Weights of a small transformer language model.
Architecture: LayerNorm before each block, learned positions, biases, tied embeddings.
Each number is 500 + 50 x the weight over its row's rms, rounded and kept within 0 to 999. Layers, rows and columns count from 0. Numbers have three digits each. The size before them is the row's rms in percent of the matrix's.

# up: layer 10 MLP up, 1024x256, rms 0.157, rows 712-738, columns 0-255
# down: layer 10 MLP down (transposed), 1024x256, rms 0.0853, rows 712-738, columns 0-255
up712 100:542421501539514513455571472457542436470541393555520535567459572501454526445502382546448553508523422544472492450495520571510534482594529516519472386532528522553479514497434492573507490577537420420373471520531521563495575500574414516576465516542509552565473404487434449520500559558575516425440547584522493511539582453493452647513527551467484541494477425468528425501559458492490500486476545509499504424470468487585499493487532569551510548356464522511554471485502543489509536453564462548490545524450528450450510439455415426600449544511494502558466421477571489549459509543479558522500416453542433537467507489577539503513436497507505393491554473496536462396468503558499551561531380511367476640465526442492452522501488528524468475466513567397531487544536543564483424467465456
down712 104:464400482544470406564490514468546507549548563495488432537526513515488557478418545452544448476508463489484536551523529448478508553469509560491513533516529467435561554482545536538488419527513519508488443498454548511491514497543586449450510505538438516613442452471528463536489466524559440421434499490456561443477576514432499541633438460441484427414433458496515533529544500534514534490469485474439481534473418502478436470466376496500518527528627474444460563586454614574415522490562565370484486503510475489626484531429476509479494446525446477453525526518496533507491529435481475530508509662496562400512447457558454446523518484437591451433522541559557574521474528553503620480488539564505470686483533498488515463467585442472460501570459383563529453451466505435564490462591481
up713 094:562499519499514452456393444477480519494594447465570533448449548508484478597449476486545538513493514550428518437541509585486531548476454547504472540468478482470496542412492494568576572492576462548445509550478420358474451458465520429587396432582568507476418583583537555531508475427450524416482433565503487473459545645452381490582545477438446604441558461472545531515548474491439510519480462373518545520515435454519507552458505543532544492630493447502549543536492516581428497534472412485505560534550467516575532550470502448466427498475542461523415443485598447424481453502533498544534487513495528511505510512419571428435610445500534513526557459464510473554560475578597459520465508552477489445506532427515499529428444454514544516533512464507556514575458460466464433527411467
down713 092:550422559546400455487408488505457511517467536444560431512559485575591489513561469493481424539425510483437423593487367499517473488515485499452523533466435426526463476502535590508497437511475538573481437535560526478520564490496430541458480534506428514453511489495496559506464474545450508521427489521599508513548516564476384532637569583396504478465541504514473595638473423547562500510489481472594485480591464434520434472415562515516514552583545474470552407534582458461462447505432488488526522541596430560581587528510580557490543480418501455494460499496463440355480537446544434490504612553446535461539473570570538483480497456483474495541510496505493461523468448496534477423507456407540471464566523516445437516424520518537575490559475510534570593544449453460497521467437503
up714 098:537543524528452520515536475549609515573469491544514521532570465467493612520500477455425487557392411436487516537569504504531577432589531468556506332471455523501557526492418481527492514542441487409489482483591480477419542496565391542423382386510513430478427495518517507594441548504430463439436542409523495481593493516501448491569528487540490485561510468562632513597489547514450522520483475489524518565493460431560476449426561487422572523542422499392546475515508520486447499538380544521423577474509529587514548505437498457449499628545470501542521453507490547500475429524487476529459485566486578561509440480439398529475516552508492493549521418520474519411467481459493535432510453547553452551450497488495569429574571508550515585503520586500560462491498432491491498508471499
down714 089:491443406589424543594450428511479553484507447476478482483413441459376472501536553465544478424491582402607506549526463555545490390460511498426444420502539433507501507445484552422419537515465561467547472521606530500491471478469495483569552583520502525562603602455545500443526375496437517470549554502542481433637571524570484449476426516443577517500510418449451497476538453486601568439455566407513473525540519493494458533462476489488532490525539475442433505555534528452495571487494457574456559534605499576457546543511491502510521449506464494525542511409444565520506478588510455525523523482521474507520553510496557526552493488431529447437515547420552478519480498529430424528454508508462530535534598395455644471445512508612579505513523464552514453537489541469500437439469443
up715 103:512501487536469573559416395463541501469379457505600562514467526520477598607421436529551520480492459451511523402532452518472493541449470477516466478577465534509559447475476516559459516435458492521510519432459600470506550466448524505495502535500581495581581492551500468552482439533543596508544492587568532486491460566515390497439418514539384504502485472512433384569556515504501520469497499471552488404567531493480523474412438553457568548537556473502520460458521469526580492526509474428540439484547487472465463478430533458552533490511484571467570459568562561586494451550555490432426462516445352420482457489499418478517526485485579525545395481537430591528474481463521495498591517474414581541484507493471466536468578460379537481569568507545509459568469588587550438487491409
down715 108:455476427508488493444472583436483614480526461490493498523547419470515504556577532537467501604543438503527411581537453548561488651530501507476489550447608426507460485497612531590522486512482535584526458438448411620392489525495456536447474564423490440480460412496487510575630557511493517496451556454542569469486492546505523492514410523577470498457453489409459421541481494527508528489463424513568462432516570549450527477466509585487471512477519443440536462527458562429493504536513482476522477471465478599534535475598450475460531434557498519549434501546433404527509526436481510499532413401560550437532485481625496530489531463511503532504407441540463489536540433481478496559527389431527492532423515550437511564514490483477482374514545551497504546514548422490492538482615564
up716 101:543571507543562543516461461521585500435482475476508450502576478620469514473458442524472497443510422471425471440515610485501475460531514557531486499569551523519545525555525552527479445459512512534495482461532564553477459467606495476472523576533539527447450580497556534614457526418535469395497538557471565527484449509552453435403419548488457556501522437463472427563556563521436487485555524474457486474527553524441451470490572484499428486467545528543519591472469521556471422423424581496458490418511546529500484558500443532531450475458477469554463506523504571621551396466535503522520469526501371464526475415469562546472499572444553549381403424502506497421448477531403532482503459600396480498513453560432515424441455551590542448602475539622475448548492504492479571427499571
down716 104:457507416497506563564532523520463589470528516486444520437575504486468484627482540562568508462514383575518479466451456509570417568634459525453533434522437483490529518558493515476459557507447541569611469419514469491557438533471403478466497399550478470424508567454605610518410482540559454519475410475429528470485490461498496509501525452509451586415539434476522504540442493523550543423443529512472503479504485546614451468543588486377537489494487497351474448539521537544560523524443441512479513510459483501511522405558458486539458487505502618569546455424446566557470484485525524542425476467543484571509516485454502463568520510508519453430553433474428558514524491472483574546507465529416460517550450365570497511543534515475442621540532505496543466535539570500541406567499499
up717 104:517554526421565460405435498533513508528566533527507507437465435516503512497535519465446590520483448429433492497461495508484544457470439523452507411515394505587566516523432492547499457517568534408468462524519483494516488468553513546573542536503574571474541448475569524552488490495547539533497531496471506429449487504487529478428550485442543536451520459600525611529501461437490604517553582528529559485504515522528426498579591532624481472523426513524467548619521418535501495513601383522525426431545456409477444543470487410469571497523490450548489465549439541452533465465453472530429529458516452573476468502556522534412544392636489564482420558534543548585538497522497526458448469518359516443518501460551466438504568451517545555445587505523531507477419404583483480558566386
down717 101:451525497531479543535465493526410547528460521587483494453525547594464509486506530473531515503479487566543552505447547500570436408536566543547487538500411529434502547498528537450451419470535485469492438591453484474468484425409510446485461535477513449495512479506415523485569631512510525558495503493469530504480469506563541568299500536504518435476450537490518520597502472450457525503529499571520532499516494474451482514503470536516529478500479455478599483603581507491448498493541444589486514471446527489520391499513459577539437472491531458486453577556574473362500550471460529469474562544611418494385565482512485584401453423534382430502509451505539385474515609464533514486485431538509432481521519484619543501474537560430491488534415595541632574486421565550460432491492500
up718 095:501521531485452545560503570438543507439578492573548533376556415571509448544572495503483510531591443433436436596522476491474539441537457549462515477513494504427510565609487513466416485609505497399402592519502544451482536419546498528479406470473540511464545418424542523546582462512536412564532504534584507438504581568554469399518427478434519467548449475501494505498539502517528574430461428531481506489517490526520494526507452522513457518525462452427514476563602510392491546430478498471437429606575493540516519454485583540387517426449499523482502496484503514491521512564474487428554549487399499474499460467540540464531506401387463556428540532554495502588572546542531416516451489508476482468460484559621562498453555383481566535520491500554548455457425468475521533583547483
down718 097:456477552422463500435514375573572417509508466504452495468543494475493528495525516387398470521528550492529553482409485516429535452520527516557507467482407585523531508418584468473420480492585498540477509531440489579437485443475505533560464412503502541479497506567447469475541571394467458492517535409422474593597542538557509612471500437454463556451611515347433527532448511527536570470435604471503466438454499525543531502430473478447486563472539520452429541582545546520566583520570479522588556481426435506473519530500536456531464636530473510511478559502511435562465449446466487508485580585497625494459550587539477551438497557479546431459435513468585493460424482470507517512512565506398490412486496527479517478470536482529530515458506537478449509542576509519517484616456503
up719 102:507490546553431521434602544412479537498615530526429508505609469425528426544543489469416567482522464595521459461464422495500507490496496414387446593530508376487527526483596447553461523535471617565560538506550582457539438517565460513497480478431474533613469485514470451487551537457483519502543529519558460448449463567488411520427493416539483462582543452529445551465559489527495578442595504507460496525517539543538520442506460416438575490499404440492470512559525524434465626519399547499520453511552510427433539516431495477461478483537473517607539514500573525422476494404452530512515483455511481477441488507589498521547548500413458501516463530550502452592447512468475570470530592588531486550535479509371547482438450475531439448554522561424544477454585492508540451485521468
down719 107:450558513542453483564460541501515516494614572491446416524534538441487523370550488513436566545440614484526528534511512434491529629515491531471401579574528421583546467519426559530454425442486533627434501645451452467524444498475443561506467499471475405464445433496487604489573534616450460506479448460517527517564470519414454453566524479437484444494418404475537498469494494500464477427523552449480596558521540486514503520527533488506458598494512617545490482536544498420481448489464457519616437481500526522497507555428527474482478408452521493572506486524501548418457477459586557551460505510520469461515522456447529505573478534448484507539492547518437511442464560465503497479496634468467547517534494506450542484491427501564612537561438453445482513523479455490385510596538454
up720 104:576528468516470515474438476501443488606431527408552535452402495430442487482441458501602461493563448579543539454472503503517583500561537387605474488572484610529457525424496431499345574468453539465513548450463515458583507482472488506518503610469482518478482500470500434446519570518552511426455547380453432541596501473483475468575581497525599516546545481555482456513480574462486523514572460510565506511488416530450453457487527540415418548469561529455508577488481551515547465498478496490510483570502432462502601502515450575474472464500521483495598516577461509556533567477486463476486470531447478524520581512473436535514345535449540475551525603610489433351511477541457496430506537557500494465575519547433442475454396514525516561517523502476510483509519482602558491507554480
down720 101:455466488514489499483570461465483513669537588536492576524495467615448404475558547560458455473571565497476491503533482409544453594471468494513474575406534466516413531439439548525437510495610502508482500444449459433568544386578518474506474464466525512460464483549436481514559612545473604525564564528481556442483481456445428517493544574509455535534480550460480530539489420560373449474489441474458429575520500521428460492525521489495504464452538442478542519519553551454554481492463407480438457478549484498520534525496472479465522580451511558418454508490501525506479439442478437539423365457499468512454509468532501430485518523530503533610531495393541528569463498557615481535537447495481507462533566402503555527462477634431558624424472457523543504474552518548536591523517541
up721 092:453535515437484456534505506513493466547452512521468567559476500490418700605375481436500477516531612542452537391471541491467450466502441530565502416444586554519556547475452625561567509462373524567553586496514506496469477487449476456487541577452510561467520449538554396462510526496509483468526443465486501503453537506450504464510470410463555455428579554565465528543453489605548565575446553533536429491502443472500502459466484486590434541527453490504521578400419499466588433527520519546505441479450518423507507371435500548502541494495532490588501520513473578477468368437527481526554537419508558419491568521542494457540432495558548439530462461425490497464588545489533455494564517508489552540418476414518516498450465487505531506535483534460577470513570468571449498520531517
down721 087:532494485575486517556462544531532509480568372540479487507538505530547497424549544408504521489513425408452593543529387520450436573618596534441409448427467348396494488506468408525467380519436484451521560440493507461422566446518566416459511468554555568486517532457524489544421499522534484494451492560468387602432464551553475474589557497485475524578472480471462562502449581450546491497503461460512543414404565541521551485416488461460558497522505595501533518434552507495511579401523598491495483467496498498513520514565539486508485470458519532622455464483530498432463487524528446521488520432520487475514484564499565489442466416529507572467515567510525487539478560444476454501484524530475531561532424399571493540532565578511427584498531530464467447556492472564471514477612512
up722 101:499527555614493506504602457443487603560453543560473564536517565478416607447546561452433525587501442397557444525507481571477549492442499513513511540540545523518568561547562533450479463453455475482460511468473482437409466474536471407452530463527479608503573561492399468536524555536526469490444499455510532432486512403416429532609551487542596496479522357529481519453401496493529446490490482561475394537550489516532555474488522555433530541481532449508604451529492462488416515421488497452444464456561599409550441531515499450496441416542491542501543539486517449431547492528500528559450501473512560421573585464451438473550457454527460559486522448551419445597495475539474493516553542442589491482449454489458518532547417512502603522457523510491468535426623544518499472540544548
down722 112:507418564466477600483490468522496505500447491444506543645463536485541541544520545509525439563493587519459470497498442492490380571499456534527577588485509499519465417473554401450475465490561529487464389517521481402523555533434496517423494562596551541501507526427440505555503555508656535539406512532466390411481569525419451525534449565516537534481501467465538491450440512504546539496473483509529512541484560507577441513480547540453536566467457555422569531553515536451388460500483497514599416491454496493541456491547564507474533497517512511454520489410562526447611587485519516496531538465382522466434570463472520444526425414558558454464584535408513564433453442441507398508481422458527532480577507505501451468561517541479515455446505505474373525539469545475478540570434580
up723 096:521542468491543510543601491541523535468514535577541524529495450402464563552553434485512465505571556487421540542473517557562581545519547605432472453544536494487450424552515463509499568537483576498498543467520450456484461443471555624550409425552532454450459571460487477504454437519504537445529503403538454514590413497451499481497464491572438552518462531484490505508610458535493399481453511478456472489557464490498506506559552603600536585407472595520524491428535532394491470466525461511516552466480578451402474478469508537503553498463483499536553645535472487348478424488483498511522512601453441439488485534499510443443526477514512431541448469497512507604549529495557500472609498536337429543513468467512560451490578439419509448503436506433553441518429517449477571475422492
down723 090:456503460552490464462525505549485510485484564544588508518481531455484508449526442552438471553498542496516517517570516468517470516440502435547447526462414492548543509518522468538449484495524547438512568446482493477579497484527524462454499564505478440473462494558488556539514500464487455505515534514586535516508524506439494495530427390461533502478511497405540514398520607514573550433465588452530502541650625481462625469465461473497518570487477467538557485518509505476505476422490637453570478537464472477447571475456534520525552450411427502571449487480407438432473559498474485429493426583430432452485505429493519537595421558436543537560502558475472618545492468505430509453479474437483564683585454429514409506407500598512382510458506499591515476475438521522489637503465557
up724 099:497580599582556501463458467547448426463512531463481471521552499525497489444498457494515483538559509467556501537445423528448610486448571418486445474410445465479368513546527489446492483473470545444495546460520469482527531494530528558443513480477533568419534539521450538426548499537513452566498483587590479457468470534501519453546591486468483540538528447490509530496608544471433529557554498510556416489456583436519563375486639454444536456506498521562492409408487531465398442484425445505472531565555520422447407544457582485480456530523453453476551518440535477510444507386513515426503498540469601500497507628431513475528552609469491412545555533495566514509541504470512516456453462484495490494575412556468555544534569540474569465496568421509537463513483430350487544442492400
down724 101:488535524489428485464507500453574447527492522523532457477659631471619500398398430555515522486568414507527503403531507515432535490568536515503426503487552453477482561506482476520456447506479533626455510438475440514584568525573567541417449494441531538524474526499494452500571475489466447529491543518534521475527462384490494568591499546497408608450522363523525477566538498455435511486483510487526463473418570481516415485497485468469540488478518497508550549468541529503555517572467502488574437505516416552539535480481541551511488435500605542543520443503481461630472516472493495535494447494533476547504528563524559453464422400608441502453502511504448483398432448537503437541546439475600428624449467489414478535455483551512464530493503498390499510460451547520464631516539439
up725 097:493451539490536480479469539507507423481570477542495491507553549535520521489542444489477415490537547438395519588460392424466517568471485585486564444550536552425557421509479517435459544429533410588411524486558422584522499408526467489499517450556542404525552515594433579429489549551455571454524491433476622449593516497425458622481552442519477497507468522544471476461520372571512511519532529431536562472489508533486547557532506455405460551448582496512446440601513510464490470469552394507410520539517576489489487532495520580488490461470463442508498469517530442526455471383553505513561464509542478482529550450420417559508541479470429501503462432501468564534465450531505399523491445553482444478460518544569526487538433518439621447565526540497502455522600533496555542507424602
down725 101:562486451559372503529412566527528493499544510500501431521399516498416474516547483435409548572458444475524512439563528500506506501581529478557540498398474460497434520559541496537469491598534405503558479512460563462511518559448579424523588566577515482501536626479472509527579423460441494568494519494533347476520522426505487545496432400476549461494489501555520460592515466534495543552451411513332503435530566472433512506473542577557481456573462455454491605438535472435527481476471543478468480510487489495564568461453472385447482563558571480445514441410544441490467474546549513545486492559418458512497466440563530500512535539447521506505519460536547449446431544486404518529506484398487475561592506489520587620472531499500559522516430517472557500575477545467557466527512571
up726 091:573509480576508536534576573516472524548450518581539497505386443507433521437568409428464543468509466543527459510487512532582378435544536523468490544615445583515457487506429492521477560435415579570520473514500547472487523369518468432462486515569459499549512439465528473540457588574432569530465488416493541570533473454497455478468404472505465363486515486460495450549511467495498562485498434531460495520488526426406509563498477502463566486464402556576477512501544513451486523491570436536404562517567488406538392488452547521468502489522528540596601475560491454500488494554396538505483447469457416529555460482564508571554493582596525507511486468569547522549599508496534448511545483516470445469420452569530460533548513478490533511497547482543458355445463638494465494437489466
down726 087:467537443537460451588470494555485499490463466448467474520553494436621515522554438530481551496474428526475475446450419507466572421458472507472486511499494651471490510504625531437528412541544466454524513504516539551506579470507461508523607401444450506450514498538529593573490501481510520471551545459525466518512565462443529389462480494556459458447510484499472490489465475496515565399458572561492514386417438493552491587487450533551471472581544470604527591470525569503467556418496512523547521508556520372541569521521458535552522514570437450528526478615501444484529505487511513542431447493495585519515541458467371521619481526451503527487550457452451523476492593575508426548462431441571578417549527514514523432506380565520437424455478541558413548454541411483466479483559515
up727 105:391444481562556566547611509585510526517402458514516426445490566463505492474517503502459416479620517480578388479443614460498433488511505491543440426477457464388490524491528537576452519525505423529501473574519490555462448451519583507495483475523497472448506570533505482432588449529574463454497454517448531474570482548493531482522538584476455527493481455439504474414470484531565434578480532540486512569483444481489434422572428540611524488462589598540390431474522562536476556557479477582524450456543518534481506476519529432548588537513502517567488494481573505461497495525502500518462515453544561511445536473487413574498620572396453488539556462471614412452457540488461560500504557525473520352459484571486470554583520423567410519503568513540526543527463432544491506489420478
down727 104:436446416570538576517508423524464522543476515450624441457485546484464540392437462481490465430565506518530495538523535482507431536550506508627508527522478525492527535434482536502521462534471518554404500490575568516505463487495497526516516504516511572515482497549422452546475360503467522522628532565537416473471452469487508486517486468473454453580518527453519513476435555569550510508400477500500542500436395538502376591524556587523568521520427515538396421543411483505527543520425548530569505516476524539498455425490480567525421451573504526458432482497477497457562424548530482507425538508479537456529496420536438396544521535549364492510497452489572521601428461524509499431530540601502503488568470505507385597625531446562465564479543534560466499510508405532423520450416528
up728 106:442618473459619541561444567434432472580537430482468520491440449504508477478562571445480424463562530429557454570489505479540463498593478504567440433553398461501468505428458471468406504572461521496536512565479488524455497534506490578559505539447529532503406397502496577535534596527516464438468599449490504531464591467508494548480620508527466535580508532601493526459521523455522504479560480442443537521425531488554502537557528419474520583494645434466529470468426502519511483470506542497493444469473635492510420446485503504458466490392446539464400546490446545491421440511441530568459506495437472586563546539431522484543459488517542384501426477545576481517479545540452542573531460524406494501486567535505500399501501574457571575506594487549485458569521473453499439531507481
down728 106:458379444499552586541512551535458449516473461402515482507514588483501535496440531462538462465578429399459497550532591515456533512502539495461508497410550479495460538567486408543487398498483559475489485527555501500483625463413464475442479387474514428554513560536491504465480530493538447517524506468621554484582535537471520504582544503518530550420497485615518521483538376533503463496590584479477540394547562504450516468495440475385487419556558547449404528518509506501548463526479516545569494490535418385572425562533488530522527458475531538439416487579457541590409568481508478567512514447509444510472523541481560490539453510563500442494548568482619534549407544483537488447481529544477456445557523412489502443503502479561520510409478516454467573520570458540419504447532383
up729 105:496494486532470470463505473547447505679492610557535628515426442502449492478488536431476441525557441495485477551474499512536573506426480544464492517523391490476426501468480504555421448505505500585497489552489563490559425515528599533524457543465555531457483488463539462493505511539447465548455476439524477508537466420416426558511455474469590425519507582456492446526557518427387520561445444559379482524600496525542534585439556505498514538559499526567485524515419504447475403604542571536476538485510496440497495505400481542562458479468545572514536498504540443559472461458576560457478510414450520510517458432552433544594456551398497410340434519477424480528569506448450490471532487525500544553446481428464479574491533460547505506498506487558477427398593516537530480549538565
down729 106:511468464458530467524421392551511505560555412488482599551468520480485498468463510532459497461546494496444468417503473466421540513500461520535485484541466453516623564479556554494476450395426501508539482467491445550439511542538481554457472458591449475502449507575506495500544501590570395532484514437527435480445501495576404486402547463479495530478447560450524514588603401540540512552480536551436542436507530435537409465454565591479456497505571385461575547534483501514532524555468497513550578530534512495573593522475544485487526486527523657417421532600509502585540502514471514463478404531557460523542524512520495483489541568462481565505491462505545434519511464577460581472556556536533509511411391529430447518453434383554454536471425394444514428520455624466515499517466543
up730 093:521518459547588551434525466489541558515494529560536526508497505499542435507462578548518516528429450505476445462532496451445482430496523453482563619492509602481508506490483513528437416424542465431561528515435444594522377575576464496568513498518495538538416543491549550390501450434512518521461550512506463491487565463523520411474513483468522675543506550510527451577412477502547482504521517492424528436490461526474489423512553478563640497496506509473420570481458509552463534425542405521508391562482508464485505510415568448543538428555531435548431515574467480482566513467475605525478546458463514396455508481508510501581587583501472581527526404513485428538475584528480479477451438479479482458506560441617495448435432457557555402426477592532562523431544553557512472543557508
down730 102:470441524411423593457533553457544481456469557518447454562486430553415551481532453433435490511546496509567529532509530544617551541443470500513451468575511504496471456503492514528493534514446459576449393411449555491544559449550499490497425494407408552442595546497455396544520357579429461519503517525488562496440535562519582524452516503516518426470516477533554569543614453568481519534460495454577456543522477554487611494464419484479368462516488554512497468511484433482522478503463490484408554526564505492462557477484543551488515532547538542595486574459605531487456456550500411414611387458611443538522467524511537494520428555544489455519456532537469534524535449555484506510490495540439500572441382439556572495491444498475541589535474486480414528543489477445527523401494506
up731 107:562507520539476556499518444433453443492503494503505551570543429550621536480393438525450432532497426413533456553582508513454489518471615533380493464517477524505525495467498392540504495504489506597454459476522554431577537458472524476496475574503502457489570514475387433500467460492514435545506511534493529545593582508460503522507538462499508475556511514492575410576523435566434481559487458522643452552512501502483436472437496476511566548483499542480397512433507449444414496444500494456492492495479557511444458475519504458630470536416491457507513472548508521484547418504388502522516449543567478511474554524424506561584456438524472460486474543503494478502640460516579504442463483408412581531430514605448538459463578552513596427454604496438517541536486563536558607479607463
down731 109:503553533436569463526507483409426438513498545462570482401517446489560429462591542451546487573518534531479495486678493541515497538581513498574581512514466570510553487457505622520497498596534495522457465496422484463485428587512439448525568441491469433520464570469420593457556457502580524510522526497545469458552501517465550486494518486579498539541468369464428386500467433487556479485476466511611489451454521537442411531499592505515443548530434559481480541501467505529458585549526466535560393447497480484525524613523481446472464505404523509558462532408532529444483519492552439505522592400471520511486489447609524472442494503465491538528482537511594473475439469565533454524488407505515591699468551450470511476544524477491405448461490467487472453473454506469485489472512473
up732 093:410519493528470525472467513497493527433503461506566586518476455457406451478550558426512505447503465456449437587505535585482553410568522511415536460490422471391560529487459553445558547585480445498427523450458501594589494510373539535592574548631459495531460495570512537506467412514470544537541467462527574496511530470469462406536511567442472503514537484483439601517541526486513543473471435474448504458505435503553573492564497443574563439573494504436523571525423561561510499384584460521569544570555493487470555513428539571429493554471531539537511512552470532382486548463547560464509416444511479477373470507583535451474490518528495399510494522452505414526441581546498527604530483424446562486490432513507501517522435438470504521458484590561492482394523471462505435540470546
down732 098:580515469506550570531484480546516528411558521444611536511492488459502494487409529457557427358496466479500359533433495503529554481550540526437506467441617511533512511628538509537532478599430549395470608494432459515502549536478447460533523532461540519534454540358448468575535505487526581532602545439480513544595554529516626523584586573488465443513510452528468529498540478445562403490494456409493510515474406540407428429524493530499448534505550542471523484428568609466481521500509521485509419443485408505493434494462535504496429531455618470448511508452479500403579429471472487459508484515512521476492506532423494546509521543429520490546460545530531521532444528529515550484572483436417504480490448553489439506517530482536511524539490523435495600425470458488456450529597421
up733 093:512455412444458475459536464462482526483452421504422583540604460425460526493534489530491537435442529520475521492506535435494513535500475489405502468452548530460537532421565479581489458461493527517569490474595492465370437441509435599586574452564526453450564475568443493538538585505466477495573414501457612515482513506529441547485452507534439556467515521497480521548537503414450516537526505501494525476535493561364480543559413506482476526462576484441476517480541388544519523571547504540512426468558541521524533549567667526489485509489398509433564447555566462502533516609548504524616460476524517576448535613473469503454500482450441459468485512469440458417512487470541577496511486492494442444537588541489546484411569464511414506526587499455505395459530628517423518513425524
down733 097:491526594478501435550473476601446423485553576487550499503508586405372433445446481534457446590479480423514472479479531445446522467520473425557464532498481562464492542499463498518498567465414428510551495411502514481484480482575537585413480475458508556503506530501570446505550389512547526556343623543518575496442549482476516431503491465522562414441459456450474489463500492522520470556584417432440502482517478511419518559484587545503493498470372569530526446484443617520470526448574480458518430520540543484462539502554517531421510519488541469530577512398487464617510523523479481513539512523552497512519484451579516543586518444489487551578440439482502555522503453428529488556405553586537512522480501434524474377446532463520555573517436492526464538511515502509655485506567575
up734 104:436478458577427523457482536515506479530560550504530496504503424506510484492520422466490543478448496518493517494492451434462552503488475568380497451451445449481529509455460502501539501518500464479557520618504461474511587452611542517508623521586560488503518529584493415471566549495465490523451506551486436575474464462469518416555538518422513500534508514527548426369466479560461536517573443399487456552621526588515485409529545495589437582464337542559559475442538465558395538607468489485444474534591496416512449395434546516535490564556506432509577528488536549475565489471650526532540491510555481497404470528476389554440493512518540497456512394466470516475574496501477536488501435498434485451453492463520440552500565541415561429538513538506614470487541510506487511467516554
down734 104:496550385621483570501525432483578541602486458491567476613486560385447576511525480523494474489529444438551478478490456518518507511499591542454506547463445534543520438527532472569498472592551461461457534458472435470438468567504564427526387543517433486512468530615480434510522458472491539558535481515560501511598566584438456553516451557489509511495548515550587514492625538414485466525494510473480449456480417518489397466473472479434545525403537436587517510426494558410472510464406562557473439454543570356517511501401465552441444519450478502511520500499514454483476539531490466461540507451507517473575454478526529454455434536453500548583521504491479512381463389598531549568535470465476465568455453565530520543458464484541579528598455455548555448499449479471572535509546454
up735 104:533572433469588516564497451529528538512421451442518514533565497388523495495500497567581478406511501509372456528451525497417454501489474484403499584479515423508604533456497425595488503621518463479483564359568514495504444526564390555483582478536455510504508532548534443516492477454462520539481540505520454509426451524513577476485435394466582414460521513583472482514454473573491436441483453455525452515410421552515489572491547518426465564544554454549473463558449459541459452509584540508559436536599477461596595532479563506532439580472488518466579542531539489535571456459498472499542523462456522434457462504541565510520513479487506513551463477456498476524581510442527572613507426543564550506412522494534507576448541419423492524450536487391542555461581481483500557414542453
down735 112:492463436538538493374419501598492506462369445550542539563531514468568443485463462508531539452458436540476483548434480488454476513479413571511523509609461542494520502494499460493449456463400541537483458450471516519429436437487574573517444451455624475498488528589510505434433410536510496459483530481480568439511461608470531529426437480425471487524427548545501523515486502463569519507519514442499473505483490435464495596560496528549433445503591519485517439469466511538389528471467452459360452551472438563534558497541436445482447513506560472524653524452535517439419437504497500529524478542466542521526535526475551497514594512509497485542528567433506539469524528431450510531577530589502519561542421480574357536496545506599566527496583489477649559496458546523495600540487558
up736 090:585440480464540451470470455464507498591508452461536470474448472618591519553568495578456485469405496538486392464492490685531541407520478461504536574486563453511540498446481490498579500466575555453530530538551504494496474498452451509384503604569552528431546534427575459484443475484478518480587551487476455522562490489531540504506556460503485487531536529543507431488504447433520479565502455491407564512432441483469535467440557491450450462435554510513555544516565519533460440462415581432456513534465358529415508529514485532488475450470469564551616531494502433545491512498523553540503526502544499391504481555471450581562399597431499480572587524565471479465476442463481470477592456508547517459446570463528433419509549461636566486525553569466551450529513446593493434511499501
down736 093:505551517488526458504534492495414593553461499474500550511533578488475553392417522542442545527637461462521579561470533523488535454424490469496597475411495533535505491541532476523494493521431461564380448462464513466544435524480394387488461496498474470489498448508519494561595529476545479558487522434449551475485471611509472483453496575417524527539598460507499531504490523500487441561501449406519544418437559454518431506554381445486437467597472546609414454468550523478531478415470585472534491509499403484499503542473431455493586510436522440487552524577492497653540556521506370546447542461534508534451575501515495456551444487624541520581536560475430501555489567418468586568510466538503439484540431517471492504479566534489496515517491551466485510456412488536486593417458518
up737 093:487435623393450491521506456418573514511513491454483492541520522401523508567504451536490565535536508541531480619383447470585456467533507443467484555540491440467510517459635518388400535445484552476590543464534475481431454449439517535463515390545585508518476427427513523452528461498531443517473522616538514493461470536490435483473460470512517510519506543471471458463517584579451566535549399439500543526566538524549563523600580409500508537482501582553425503480494546482455461545495468551515623501515561534400544486526467434441540505498512494488483574628429606536473458562508504513458468533453482522496454498432433441529503471445539475443529463483602461473590433590464452445524533467362485548570416440475484500478523523524475535467530459502483416551585523524502521516536469
down737 093:486554500521519408518440487459560444492505519486510510480526445457559534552494450597513472496567500529490513492446559456475478501508487534472445519552556503468517479555473459446400499576529522423546536495481463510523554545554580562415520629534556507515473397478497564570472516478546530480534487502438576445607506541381509547604498547410472515514543561405534451462504525558529468453536532476548496415525460493484460570480502516542501449463554480482428558394464580439415449479511454500543412433519471489478425553543567502568466486520324444422468517489445517420521488469523518549376535626479613495424487501483521453505508477518463466537564570468481526484495541423517440474510511475592507683514460459505587484491460439477462527429474530506603601497501465503419552481501564
up738 092:433445539510481473420550509534563463519544566537555501462361406511526523500478504517476548432484418519455619433540462497478482473464455532512467484497477540514512536550461512581434529546512480604469498420473483430437528515496458582568548420528457532422495573550516395552472472416479484446554546606561501534549501545513452497501516542431456562538557582511514495528543525509477516509526506500477441456437606476591561480462460448475450412509470558568448514555492468575437515401602448536523543412475488545555468501408519499463503448496439443452558489491342420528546524469537479435504541493443477495476471523427388552527520457529512519426511530459520561564607522591585484528375569454475459506535470476571536469508526553532517481448513476456565620505442533477445586465571546
down738 089:498529494449623481453456466470469471567522557535380554454468510547513553529525598439521536415507490508495515546569433505495582437435522579487495455510494467526564517533620518539591649475535509515535488505427549446478538488467530523492488426531490513523553515495526526459467530585428505480526506450486560457573565458481536471420543627541442490534488487583487533513512529531551545489488550505566491501502467496512508490538485439504479459544551431498484465494461493471582480476443497538507454574531408489474561462488522453485442451474558531432479428557440480354477655577453465453436590471499562384478448477462425566439445452523443376437434496476437529421399473500555468359525499549538504555468465474492478526456553460607480586560455513503539537533486479597451567515481467